Part of a small language model's weights: 11 layers.
Each number is 500 + 25 x the weight over its row's rms, rounded and kept within 0 to 999. Layers, rows and columns count from 0. Numbers have three digits each. The size before them is the row's rms in percent of the matrix's.

# layer 5 MLP up, 640x320, rms 0.0391, rows 563-639, columns 0-79
102:502528500490553550512525566481498494460467481507550456528490500512512478514505487464520489538522539455554496515476484509435512476507478505485510490487452538494481517519504472508498499475470490440465498533492517489541476446516543478555529483
097:473507527488509524474480538528509506511530512491491556511472495492547493482447531502498486515527476501473500540484474514466502509497497502502494540508525541492496494519495471560493491494516546508468489435468535536446506487537500514477521538
094:503551492525484477551505526456500519503526502515515483524499526480496486520532547483456446553510525519484494535478508479486448547486483475533488500494520503477514480506483512487495482502467476486493483530464448439520490490500478500484476482
098:551484470485500535480543463514520464506537503492478486521519509496525496521504492523559515462483487505495520486510535511468503501497523530475513510495493524507513491492465503483474457481523483494523547514493487479480535520498496456510473512
157:533470525462473492499501492477507502510503504503505487448478500491519486487486523517468495466462509550533552533502513511476508480539497465480476522512505535548471478577417535479485537517478497504527503505486484529531529513457508460474447462
099:508502497484504520492457480533485546504486505524564489533501431478525497488487546487486481498504527513520478530523509492480494489484501517512516494541465504489525506506459487493503504506516535511506489525477505500520507545495523498465480506
101:479546468453477533502470493514493515541517540500499445513524529450512447506518527471492514523474515534502495487513521462471456454483510516507554532531445495514489472517534521496534491500505506492487536528496498533494458475502488408486542515
103:507496498498511554513474526506481490488485484504506473492491480508469494539489491503490480484491526509520495563514486466530479482483475495512531467481544509502470488524478480488458463481489484514483490524502510486527508491475450496475495465
104:501533508443499498478523501505544528434493515467499530502542496490473541515493509505516499473482469451513439511539509536542501469477548523535525444499496472496467516509513429486470470457499499459512524543517534527515489512505488506458536486
100:535511490499516483504522512507501503552525482472512514538490521450493507510477491495494490494450468470470436499547486472486498464491495490503518486460485521492479462524493516511503517487515540530463509500495521491512539509448496485529507471
092:512508466483494547498477531439480469490489502497479495555486500514479491499468501436505480479478511464531537479502497496475484482461496488506525487509510487481522523526451492535454518512502507497528469468505518523496471492492566472553503520
097:516479467508464507501494546511489474528496491483516463524498506488504471521496527425455549520541480483509500466478506481506530485490554550488560495489472513519502459488504485514487480506494470539529558526482473525485518520517481486473476526
094:478543509512544498503488511515528517478509503514510515529525433515458491499512465500477503514508480490492550524494494478506490556490473487479503500504514508451506503489547493494492444466485451496503517540504472497475504511501507499459556467
098:494497489499480500500522520514492513480528550522530532476545485527499469524482493475496551464490540514513556518563495495498497467510501459504493512511523522520484513515463525517518487483535491505555530460517527520508473481437510488520511507
096:513519517510563538490501496497514498515499484459468436470482497490524531463484541530494471484528529493460496513521487490474487501542514479466510513494497470482503466534511496537479461515577447463465526475464495490513487472463472501516510523
098:516498528540512514504535514482517518492482507489492477477551468488503496470497493494482445523514531490478485517518509475508507483437462529494511486487552542488497479465518471461476474519496504540490448498462537519472477514488491495504498501
098:471550494507536500497479483526466449570506545482471494506489509498523488504524527545484519455491476466457465484467535491506511503494498491489499508507506519477484495523496502513540489469507453526505516521488474515510501538521515527508489501
096:560483549480488525498561512476450539502516509496492517502475461513499516498527490476523530461508501509499517513511508509513506474532537466488513463526489500512495477552516504519551469474498542484490526494480491477536480470515461498481535484
097:500527547503504504505453480538478502515534458466481508518539486468498520525524544507485518527514549509486483452516534529534524519486526539493543480464556501505505465516522503507486533529490526459503466480538468496462525509501535515502504455
101:457463511478536522474520479468461503536496470517484501467496508452544509489464502474522493496492502445515558529464484484495441523489538485507509526522494521476499499491529512507492494523516520516536517539507515505524498467506499477492498494
095:488520533511520482524463546487474464462480537487513503501468480496539490460447513489449486524514475559487518510493492522486533511499511517511527484480477489542457455548481492514494554528471481459503478517475531484490508514504458476484464531
110:521499478440515502467471519524486529479527513529475514521504484521481488505486509505500478482481555507506536484542498520460503459506448529518495497492575475499480505515536487504471479527489530471485519521483508468474449475467513477475520484
100:508540449520459498505511497464534456517501555460473530511476478508520558498488505460515567510497457478514519487494515500509499561480466496432483533498485521489495496508495516476459529517466540471503494448501475534532541519501502442494467472
096:487539490496487511497492502487496479500507502519550506496499478482463495507503454526467539513501500503537515497499494489499533503513496495505535473566458507525548491525527472492470523516537478542542496506506517492480541523481515473522470493
100:520512502490456499470492533484494503492561464493507488475501395513468499535507500462505511497503544495520502542516467447493478495522481527464444486455518477495523505476509519527466527541499490506470546498454463502490500496487520498457498533
100:493503513514540546482542517474502522522523530507465507501557481525487491536524504529483484502535475520505486545500532518468494465461495529515504518489466487525489489502468551461492472556481502540431471482499453522490521474510503515484479481
098:483519485509485503486498546497487513469523478494486527496480511482514559498504504567494503527492468477469538469504479499468439530510461481560472490501485518517525518468491450515519541538462502477506489455476509470505515527535507463486489523
105:533503484494462449452504498494503491484495523518524511512523452444527478486499528498467484527488485510510525493500517527459484546510513521528552470550487468475472496505499452505496472564505540473536526498496505551486496487484550512528466498
097:480503493488512492539505510534502462466507473488530526460463477513492494492496502547524520489498519522447532514526471498489480481497490526498492498480487538513500492445488515519530469521489476536467528498534499486505468501469468492512518504
097:456462504510549529503499547504530525518496463499489509506489491474529495527533499499494468519502498548527504510500454491478508505531500493540507541482503517455515483496477510521489469495466485477497495490474497493483505492485490468532489507
093:509449510504522502505527486488543495509458539472493457499512501492480521534505500548526523492499524487518525507474514522475480487512522501476448547520470500485523539523514500500478463528482496492534498491543457441474509513508508494469500512
100:473510561498472507558484512502486499473507492479512475510478505517513496481524446468498528518497478477506482470526526449548515473529509517491518455510540529504517496512512482503509514492483500516461520562492509475480503530479481496500516516
087:505519491497513514518467516487555532461495483458506559482522484479494494529455476457468490494492486496532483485481530529508495474509512460482533504498492510473499525543549518526496496495433494485516493484443539456517504531490522471492502514
099:483513466494532525512461505495509488481509499491519513499522470512498527542536516473498474514490499529417548582495506470456558432476503514515486478490532485507519494463486496461518570473514491476504512484484525472558488521522535464513490487
101:505488538501520483475492474500500503535497519506483470497515486481458481517486493508515503485488477480530510515478547475507481486523531525483516493476452551456546479549533526533478491499489486490528523525500531458526494459505505543473472525
098:490550513518550500496501527510499496503491506489502478479518511501519517512490520519530486495532476528486440490493484493494469473527542495419473527532520469482504497480524481495528513479525470490530506519502526522542511523459489508522503451
094:529513473504493499512515483479510508534491502455487446476510513485491473478517486512505509506516479563489532496528512504509494464508457507484538521485530508521504488495523550537486491562448486508487504514480482529463497531510566493472503509
103:507473512496488491500491498504484520522532452483519495512460493491477460544496477506513516479502476434535487476499476526450445527484482488526501497479497507509467497502438532496496491539515505508475488492490558487498469494485510492470482474
097:501440467518480451518491505523471514507477491517489500460478471480483533493482513474488541474483459485505531529464454440511480489494472499510483490492451563526563491521453485466503504503502530516518518474491456548509533509532468495468530517
107:522530549483510550516528535545511504452510516521503506559499479503545493533488515526477518450447445495480520486516504503467517448481494532506484534496488516498476480481465489490488488490517513470512465519487483539523518487463481509514522517
100:524507518555475532480523532501506479507507516465509542510482449507506494503487502497473506535492475521460480514498470469492504495516531542528524515479492477513495453494499530455501501484516509515503502482509527544486531524500497489489509484
105:507470507489508494519480488511498497497525503515485493471543549515523498467517552467473482461516482499522552533484510539543494533513527499505495545565531498485564477476516505490497491482484480533513537447488491502512513460523542465497478531
092:559505455501504492514524511486484516490547509492516514521499523537498479526452496477535478560512494514511527484527485523538450507506517513514533526468530500515496482524513491552476511508466542490513535495493527466496514475500530550473504492
098:490460506506494518479528451494507494511492456538504492483529508473474518478530505498481434519503502504532527561481488470457501516485454517472503536461518497491507497514456535520524535519517488486493471474538506549486508536467502488453513545
098:495484480504483529500470504498493502533516479439491534519506505532513479535512498465515496549471487479485497479445472456527509497490444531512528468499526549506527533515565525520432515506484533477504499463498502500492490548473520538535528471
096:512472511462469497541542489492498468484487498522511516465526508508510515500524489502478500475498446498476471564487494548491476479435518488472467542462478527520513489539528466534548505494520467505520501503478473515500503467496524510454482503
095:477515515502488516493514523488498574496474499478510526527522500502460504487533481490482540500505516466494515518496534518507555513476501496488556476506500503490535515488489470492507489494531499496484499497540493466499531510479477507453582547
100:515516519482495528500481551530517533512497499518514488434505490508488551505503464542473477538477489474504475458518501475503482458474518502482471513538501501510477513482469509472486530489532527520496443510505482541498480482462498535499542524
097:446512504496515533514497496508475522499524478523550492522518464491513489500522510503483480495470481505460461498531476503510482439487460501529525504508510526510550504526522488535534497481546500510468515508452468535469527458484533496451489528
104:501443488491507479432485512479553475541482555484473481503498526519463462562475510506451503477437545463493531491543529502478511496549513483521512525507485525502465505500491540498506499520525507489484499451464469498465527531561512454496520490
101:492521503476568538502555489442515505495481525505488476488477498512531504481511486505531511493532499475489495473492494518525466486532506519501493510495490496503498425523523535542502486535463480517483483501467473471490543474526507518514534492
097:552499502496516468504517509495530515497556479532532480517513544470505486569472516498480487467484465506498547533499489497504517499488477478530517499520513519487528481483571536551495462482500537501507471516451472500496473491495496533481531524
101:508528507502476476457533505530495474484493520477505507481516522493471499532518501476480474487463489476520461499496494443471488455502493538487487498545478540479493505493509535551457509497481529482508497511500484536546518488461484532507565455
096:525497519476494458481504480526489479496512511528533499492564509516496454503502496524512534519455478482473472532473455512566567509541528508495476496469494522480516491516477482493493519485524521573504526481519467490497518542520464511511515504
100:514496491530489478517502468480498474525563486519530507543525479509488568492531501484536507536479495498490534509474491512501474472447493507490500527497468517517498501478504478483453474476530526478525470483476528515523512474465485461508506492
093:520500514543516522471469488511471508490537455490508519503495566501487475506502492504514452540548529571522466531488513480450471497482482511491506525525494533494525488526496518526541488498529527457512517471508475476533506517501500494502506450
103:469474469513474487561537459456453518500546468509535509485512482502519512532502483525529508502478474481475523521493512520486477512506510553498484495510517468514563504518515469527452503527520473489516527482509500518471487489478513481535450443
108:512527485512464531525526485514545524489520482514502497499538528451517508494493517488502557542528514505534458543464468485497494484522471486511522527530543487523494479516541532506494555512537495502477504541495544519503500555485469483455534522
109:478493531495524490508529540495533496473507466543514484490488523525541512496481519518510487497501525480441495497504510515479460461518449512491460483473475500528500499551517523469508450450494561522466470486486476504539499525511468491542506504
099:417490501572478541482509515515485484515492481500518494525512455468501481518513493514504485512468508516496505488501492469510455487531512482473513521485474515483468470488482536519484498539524544525459498512461492509464493501481517509481486504
098:507501453503450482487468502484438478505500536508539503501512477480540520472486540492471533497484465494502467465498459465496499503479505483515525508501525492473517462516536467559481531496487512498546488508522526504475474533496501466459486466
110:514507449452521491492471519483511503495494515496559516512496470506489503519524536493468489515476467516478478464509507510453512457513509508474512542455487542567494484512529558537513455501511506535456539499458505506526489486481435506477500501
110:505471446487520511526477509522507473484517507529520489483542514523469471535510499495521453509533494526491484513506552497497507488502526539550484528500506478510517460461533501483550463492488476470470530530494572530504466529460509501507514562
092:544485504512543490457507532512527501532511497466475488552462505505496510498493509551497475442499520498495495460483546507478470474474493510536496496507546495527516473528519462509520519466501507504534538522519514486524529535521503493498483493
097:498523482511493508516551502464517489490498508471551528448494523500496538514497475536517476551536492533471459450519425484493466512511520524534509507476491502497544489520494473516489486571503505516543516497469514544506509493473485504543521481
106:439510507521466475520511464500523470481500542461530511503493515522555475486480470457518535502503491494522491483509469511536528499484513491494500510533518507533505481558484487545495507484497465523448509497498490484483504485501477518496500488
108:475480521447501498489441546513517517501483513509499528441442490464531542501517482496461481510500470474497510457488464478520527493507473467485470512522494499467502471520519538503487451511526487494545538512491497492473493462497510531527524516
094:501474459473516454461530507523499478501522486497503526514514479527523450542516491490486522534526497516526516511473455473509497509531456506528477520499535471492495480518516524507477505489495487475503545472525499521480544475498511500520461493
103:519463493518513502584523498503497514486499530538545515519460491518498476555474485469506504518496499546501520532460497489518520475540496495463520526440489506538533516521469506498464530475497527501487523517507495511478538483458491527459496503
098:517503488498489497499526507507547487502513500525506487532487481479492558473508506575495509519525537522510531513502477479475463512540487496493478567530467504475487437493459515508511495518537475498530475478516515508493502516463472513480468546
101:513539521494492513544478512508473500579464479497524468462497480490509497472565474545495522521478482495485517485526506487549500492499522484491521513535538490549457484514499511477468498488505505462544514471469536501463515486444444499519508526
105:505524497521450464486512483460482527471490499485527495474481502488507520523511497468493523502481489513480520519511491526482486477526517469528548518486530518505509491488462527549494507444520464503513500483528548494519506484514498476502482487
095:475477489529489515474527510543524532497464491565511461473547514487513472465456507515500445532458478519503482520493444501523467504476507497523503514521528536460474496493487527482499506512496542492487464490457555545485448501480535485499487493
101:504484500492479545494507483500535484496498473454544484498514500543502494530513483497486494526515516490463524540497467505502521496446494522479476553448525493518519503475486483502472506486515501510470494477483513508508524468467515495480519493
106:520423480525489495523454525506517514473549509482510496484516500540484486539524494529494502482490514489496525502491509504468496496493532471477522475513439505502540436476509475523512482520519502515517439526527468441460504457533532476462507485
091:520508551551481476449508485533484497504484516500495466521538504506464533504533491474523492543487506468511514509495481522506448540468498539465467499482514492543484491499488491471516495503484496520459568512516459490514492468503511492499471508
108:461512438510494519521516502481530510542512506481485518519482499473527509476458521519506488488457475516453512485523487501488513541467461501514490464514525516476536500491502464501501496515496469479478504525468525518503501500476452474490488466
# layer 5 MLP down (transposed), 640x320, rms 0.039, rows 563-639, columns 0-79
108:458514531474462485481488486496504509517485462499487507455508526496470529510518531562522516513484479534463490485467471489519517492487520521482454537561512496543522488513520540475490516513468513559498471497456462497488511523500492522492476497
097:488538509480488467506524459512473474513490500510480487464503523482458538481490471476505529476484465496500540473543518476525516483461528515460538504552478512505517503489480510485487490516465479457491504556514486469500542499503512492521510491
091:543498460501490535488491480527471473517493513531529523469471486456518497512453494500516566490462440486557506449516487529468514443501554522518524516524504514520486503519495503505503499501481473500491538494518524532468540492516523503523470501
103:433530511529477498477428534499484493519470475514505517479514519504447497500498498533513506499549516486497500504495466490507506514525476531558505492552510463509450528537501508522505502529468484487525470501483509509510475492463488515536510472
190:497505496526520548515536483519498462498507521474463482515476540483479481514456523497491461501497517552492539512539506454480476527530450496485468511509506557506430506527440518472484574486514479492499480476494497503498535534503481477477473495
105:529509476467507545481549488490485478467506515471497528519494495533512517551470487513511535497484499462519514555524515501475452528514529543504492516444529492478473508515509464490479489480551472517507507517509511494481458561524504573509516490
095:487471533533527498464521499495538509468465495497514563496480440500500547516490494493508473461508497497471481499517476509522566525494479494508485459468514514523520514482455478512460504500483478466472497479494504498505506523484511598519490513
103:504477503484479501485509511490527528506519492500490529488521489505525508495559484483499510516451475456431513486502480514488499478495493524465470519490501501498519524456506488480532522492457481511511487486459476451505529492463488535530479505
095:513486507542525500516458514486482459529507517540469459461497461523532516481522500486487494493492509530483530477484481474477531538535446472497473478534480489526520464500504543522527511554490495519500472448481451477525520499489505530582453477
097:489522477476514490518530495435508506466493526515513480522461513535530467495522512500491522477569551520535556479493485488508494515509523498505467551512518489503529536507518498480500492514533473485524522491502470546459504498541469528477499494
087:517477539510540439478523486533507495503515493487480499469509519461495496483472501530521539486521490523468454491433488470481467507551510497483489535469495496515502466459508500488534467482525523512493537551474518490524517525477458494473504520
098:498504461458507516514545469528499530469515546522492525494492499502487519480503483497518482465493525516474503541541483520532491556507482493518488477499516516460486527536525494476493500477537492489492509503556481488461463496490479535504534496
107:539475500499484535510535484528517515530487501511492491464484544504514534486499569478518479471518524522472451510457510504523524463506489474501476537521485523545509548475495485515471485504463554513511479474497507491524494503446464506494488514
103:531487488501533494527467489468502498493467476484507502526459508503502532459541559534504489515487486519498472509446545485505503510486527553455523512496515477460498478453503485544515488456520508472429486487505511474505496557501491496498468517
107:415531484473494488502482524515509473485485531555500484524514504484479510514465481495520454506520506485447482481475501482507512515503505516535536506500459543483483513493471480507544533447478502483510478508526501485482515568543512518458471483
097:487512423478494494484467533495510507513501498513493513508443459492490535531517465494534496490488434497510519492471499537502528516549550513514539472512470436459472487532508514545500514492539473479486533535527470504501496490509473505476508488
110:529509496541489503528524492529515531466476518496511481449492484482483490534474510502529528511486491476528517515506510532504475495480553488482471514528522453495505484500514456481438497450486484488464511507475533483525510453489528522481478474
101:511494509537468486496448488499517484461460508479526493492512519536481533459447508531488473499485482478523489494501519505538490472526494511530477496499509481499509516464509516511502537511493493513483453556522515550489505515510522501499520498
099:493505493481514514493532484467505487516483477478485461450492492492503485471476499477476542511531471496498486503474482493473494485520513485526468493507516510478494496508501493488550525501517497476504539494488468514534494454493493498503525517
101:547500476533493500515513544494530540475470525449494459510495503537446474530549478528481484463480473527489482506512509504510491495514478511489496494462482496509481514478455500512480499472495488494455515452504476501512549525477519522513488488
091:507489464527482503485557528504520527541511467501477481525510534482508531550526499492530470483458520470498508493517498521507513507484543467491483534502493527501547532476508473506467491443532533540479519476505489524525470491491520494511498477
104:490483500545491470488476453498529466493486472454517535500479513530523503498476467497500517511466474498501450517477521473489479532487543493478535498475455516526501525493484485497492517480487454510525511487528491535531504505524528474493487511
106:473501458486539507472471505475481522511491490546524475483519486465524439495503469551507521466475531491529494506520505518457490476511529549550535490501498488501504518546496492478538541469514485518511531486512548481475488493482495520537517558
095:503452519495510516544524478529510542508459493479466489534522523533515489529526531456543489486519499480474475495508515535473487465468511507471458509446492490503470504498490491520498481495488478485487510495488520511500469510532496515516506502
100:482520503497515458522509500469485503519476502499491444494486550488511466488520512515470483504456456491509494502481507513499509477505537486500532506498510542492502474502499503534503510528483527517508454467477525547526497471489494470501495496
112:511500496479526549550516476532495512509492531484449459518480521486471487523492507486493495528502545570440477524508519519516458566522516511484478475490468504531490529500510463455504489492522528483528482524507533483455506511481500513467508489
107:509475500513554512469523515555535472492503474534483504512484498470493518495500524492476505482519533528525456483478526505526539490477517496478527518487542503494497482471566508463477494490560552545488477491494531503490491493485517529521544463
101:446506471473506516513509510524472504520515479479498485491482479523503509499508482493497504507490496524499453516499460513521489500482532512470486526454482543524519511495497521478476539463482462500476524509515537464501525536511490498474514504
104:514477531463457508516527472472482503493458514502493509558464534482471477487504495448489494515517494484517477500470496483522499526511519525506492496517503463466463531518540498503518525532535502487543444477504550553500500541542508484510512472
096:528512511515493523459503460487484458535535516481556432479516527537495504433500457496480548478493524483486485516522502513511496530501488518450525451525495502513479494525512503484518538512527534540519508491527532534532501469523456503512511517
104:511502543483475527529497534471473426462535486546510478492520521501539474522499490480498487540518473491479483468570518503541467486477512517508515490499468514503513514526501481507526494516482515547500538496496504497469463494551514488512499474
101:528478478500554511457519499475513484490457435570481511497519520459487483522475486486470486463510478466524508523514523514510476534496468537520479516473412471490504548486513491470510513484550517519518473487511506496496507506496494537519485479
096:520521521502518489483519495517526456499486541514503450524498497455454471466476491543502552514508498534469477459491496480480442518504508513513523525511493486517491511489529534446491515524544531572487520477527482520515492504477517492529487509
107:467509521497504488528483500486456508479534516511509508525497503481509481492509449473585530486507449476532522485505523505506489473496448493428489470546501452486486490512486537495491510487482467469512503522502526512506501506491455501481509491
095:474496472442457537518465486468537491454535522508496540496524524514526522478508499458472485503489515480464521506528483537493522517482500485495537452514545483506506510490488445495551497465514555508480476499502472537503496518501477475520525479
093:498461467471476495535529473501519478506501491473523478519487452483472481521499486457476500505511520491522515490505479524546493521486472501567507531456472516512486518510488518494489482494526533483475497535473507474471465499517468484469489533
098:480487553504497474537471495516527487457486513523508522489490464508484533529513528497469509479495527462469464474495486498480494547508534465494475485492505496492493511508458481496481499491526497512499481515498507474463485521541488482524534491
096:531531503526520514511521520490534475510489545520541515490520482473537527484492543514487493518476544549495517513539535459525497479533504486488520500504538501497525553478542496533494550444481506495521519522485502509464532524517483492484524496
099:494526568471476509511487519464555461532523540488529502523514553535498483502528456499492513545534502465496491496542522550498496495512515532517544535537523487479473502496522477482474484501529483472486525508485525481485492506479545511517481493
101:482489492512456455492499446512527492502534521486507537481548491504491504457483513473487461516521538533543477548521512490482506509515456481515522482492497460488496540557503476507492480492501478487498515475506469439472483529495531506489506487
100:482502540474555470542529496541487518499469455537499502504499569512516527485533491521481490491500456474538482471500502523501491559508488462464495505496497527518491493494509494511514505536471474516492515487499427473491479494479492513489489533
099:483494494511512479530493505520510493480467479504472495538486484523471442493501500564495534496481566454504503486508486473496516479490489497514478497491497496493475506520564544505468507504520499512476523521459500487534510511486460521496508534
099:456471542505506480494478564511503490512486502470488490491533467468494500501492501530510508508506497516485504534469494501512495481518476462444526490532498523501484475465532489527522503531482514530487499559519470482518502517511520485527523528
104:504534537507476466520488541496489486465530519489499499497509463469501498495486487513519503501516543533512485478539493515512504519516511549515517474539518463503522483513520509470484480479482451483480540500473505459519488480490514508510498463
096:536529475514532489486494521489468463455465541539518466492542483489505540503486509501499528452496523543488530529549556520467480520479563474487468521530502485499435504491455483493532497493546458484478521558492487469485511427518464483464508528
101:522511469523504453469494520508504540519504537496465524503465475471474478485479491516508545490471492500480544504532494450499524511538437496520515463520510524482552501467511453539469498492445461484455499504534493473478517480545509512499498503
090:543473506526464472496526466512500411522515493539545455490481499514510475536477509484518489489504443473501488476522521468500459489502503519490497537476470502546471500521471483516536534487470500523494518513472504485529461508496516497503472482
102:495470495541493503495512465526463506466488517487511447505519477501483433500499537505484496461504504489508524526490457510503498515503476479514546463470487482485528471516509467507464508514515432495489539516461525503517534446511500483462486492
112:508501496502500499515477532515538519505506486495476544481500543515522505543512485480495471454512566495564512509475512496501511527512520506493460536528505503526523475511476518465497465501494505471484495481495498462505505532493500539517524529
096:502545515521497531532531467504462519491527442517496506475492477507502531463514498500513491529536461547521466524513466497488480500486457537454501518468487504513511506511499471485511538516490461496514477547482510501549496486465515519504472475
093:504482515509425461494453492556516531497493468504511503527497500455483491493499517517473517533487479553528524532490524502480535482500493476462502510512478491503498560453483497487522470483520520485473496495500487520482451506476471509497467482
097:455517509486506527506491495482481500498461498506481535485461465497498485445500481460530491511497538553466469500508509501481536509512558536521473520477487497548471497524458491485534489507500479505457512539536531501522503554481478449529484489
097:497487494472513525522487508511482502519473508515497504532482474518516486502491478502488517487581510520475523508502499559542509542495492491519504491461519488507496511538520484477532493474537498478478511524517522448496475497543542521487461538
096:515526510511484537527511534517510522527516514497463480505530552529470541521505515494479498512524488518525507477517525527449501495475491469498498550483503541531454488474504514497514519480494512528471472507488503530493453507475537464510478484
094:509504495465513521508462509489470509467462525482483477506501525526498465485470536506529503512509545507457455496495485515532521535513522551483493487492567490487518472497483540464539502527510492525499487483509523504497480496497491545555486584
102:485492505463500471471527513479474528522502515543513495523497517466521503495488518480492487464471550472487484437477508489520532507519578447523516482482548473530463504495512477466495523522455489491478507538518515547482484514479483527505512523
099:508543506515462495453436520503546517515476505480476471502505485532469461477492508511503512462493469541527463533503528473526476522492515515525520482492545541454464507461513506502541461484475527535492476507539526502548512466515545518504510538
107:488465479511521451502490503485463486495513500498529505493492509545507486514528532500527485450461483444490538500518489480459513508499533484504448513477466516501517474514486506516477474502447501497511519527485466495506492499469522522529463495
100:517445498539515503498467469499499535486478473454476535495538468492490523536525533460472490539482495478534525508516513534551487497463537496478534519545536484521503535496465493552504530557498475502518555522520522510490515500509509489466508509
097:569493501437494453497517486471514539502525525481501467493498515519490518492515506490512529484505457490509490504506483511479513513445483494520519482541510529513564516532509505485520451501494468497517518523524496490515475487461460519516507484
099:452493494528510499518499495502521512498497486488474531521476457498506471552501449508496456511498518521521522499509551504495502512482483493493514516526475542557456518467488476454517488502490507502456516478514466503491537477525500543511467517
102:486511566529474499535514500528523521512489473548425519493496524509509509499449480494495525475487534490508537564508496507534456523494502523543513479546522500447493481488476452485472547504497529477525449488539508481474503470529551488514499523
095:501503523484489476490503506481476516494494509480475509504443513486505511438524552488503525510453503498523506495506473502510514502525496462468522524502507532513477523516484532489488521521510468494494448498502414502452513493504494475508498462
094:499492495518512491519541481506500494481498519499501535523514458491513481505507486484473544513508502479509523563512477456483506526491486473492461539479492519515492507444496515515465470516506546469474504510474513506497529577508488510458474512
092:546533526453537500559467484512464475512507513509444465544490505491536491533478522485485494455493521463483524483499515507483495519484497515517510510500483506498477544522490517515489522466515464497490485495526510485494486524496494516469475529
099:539503498499508481489499526499483516509474456517478501497490498504481500502525501531500506495464478528515501499466546499467493486469533483472498493463476507501491516484507502501496504514476513453539505534490493527520495522514521490495503472
114:445476504470487503465445523522496525546488498493486523478503530506510469501480508497486534530494514543482490498465468509498532517465500477492522532523477486522508470523497501517510513548509499520573487486485492475501493475407513529529520492
094:472550484514435536515437496482508543475518510558489497485501506501499533482529527497541539479512527511495504507543520524503507492476547518501484480527479474474539520489491513509491475524487496505488498542501542474489471526471492511489544493
102:470506503478453487486529488549482489547533488484473515502510509507508523449537463488506497525498515498497513469511440515473520497463530502530479490493513532483512489477485505521532460478510461515519507484490498525504501503486475499493515532
101:474472484506520482513494523500483504479520505522513535496456501497533474460506500511515529492502511441486520474482494516489529509500467484537512484455492465554512536509544503489495527482428509504460552471485495473512483516486508464526538498
097:513482514473474485528501451495502505490514542501472497469542504515519493536482522425490493457482525489501481534477499500455530517513451489485474468508522497491487519476467514503507479542521514513458499503498508504529495545518534502474505516
107:528476483479473485478484498476507500498524506499494530517504479563498485507532531486515478486485456472524514513517526518469492570489462534529467499484502452490479497494472494504519483550452525510505496513515458488538471462513518570489499456
093:520528523471504465519486494482498463471542527453495532534471460526477545507532485504532536497491472484471507505456511524437515490513556478507487515539484441514524494528517457484535451494459498533477523530547446469515530488490472521509493463
097:507514534538522487498503477471460509501530500556507480476511526484475497485497509476551458531473463492526497473505533555483489532551472481493538458540497516498498474545505524464534458485521532492481482489518464475475462555494474517514473479
110:454523488480480489503527498479495479528508478456501510489484532524532493487471484482466486513510509492561498534498448486486489478467478478523457535487556529500505521539456489499473536459502471497478523469487482542476519530482476504517524467
098:491489473459501476513531519462519487537492543517471501518476526487478494469512485503507548516513495541473506451483513498461502493487546469526514515521466536469496503513543520436504510554486517503550514521523475466513521451496469500519481508
099:535467530491486490525504499512476450512501487507495495503488512515480499506523470483500515504494524508523491520491497516516467473505542454494499550491480482554517539500511534482504522478501539492488497467508491472504525514563550495495489540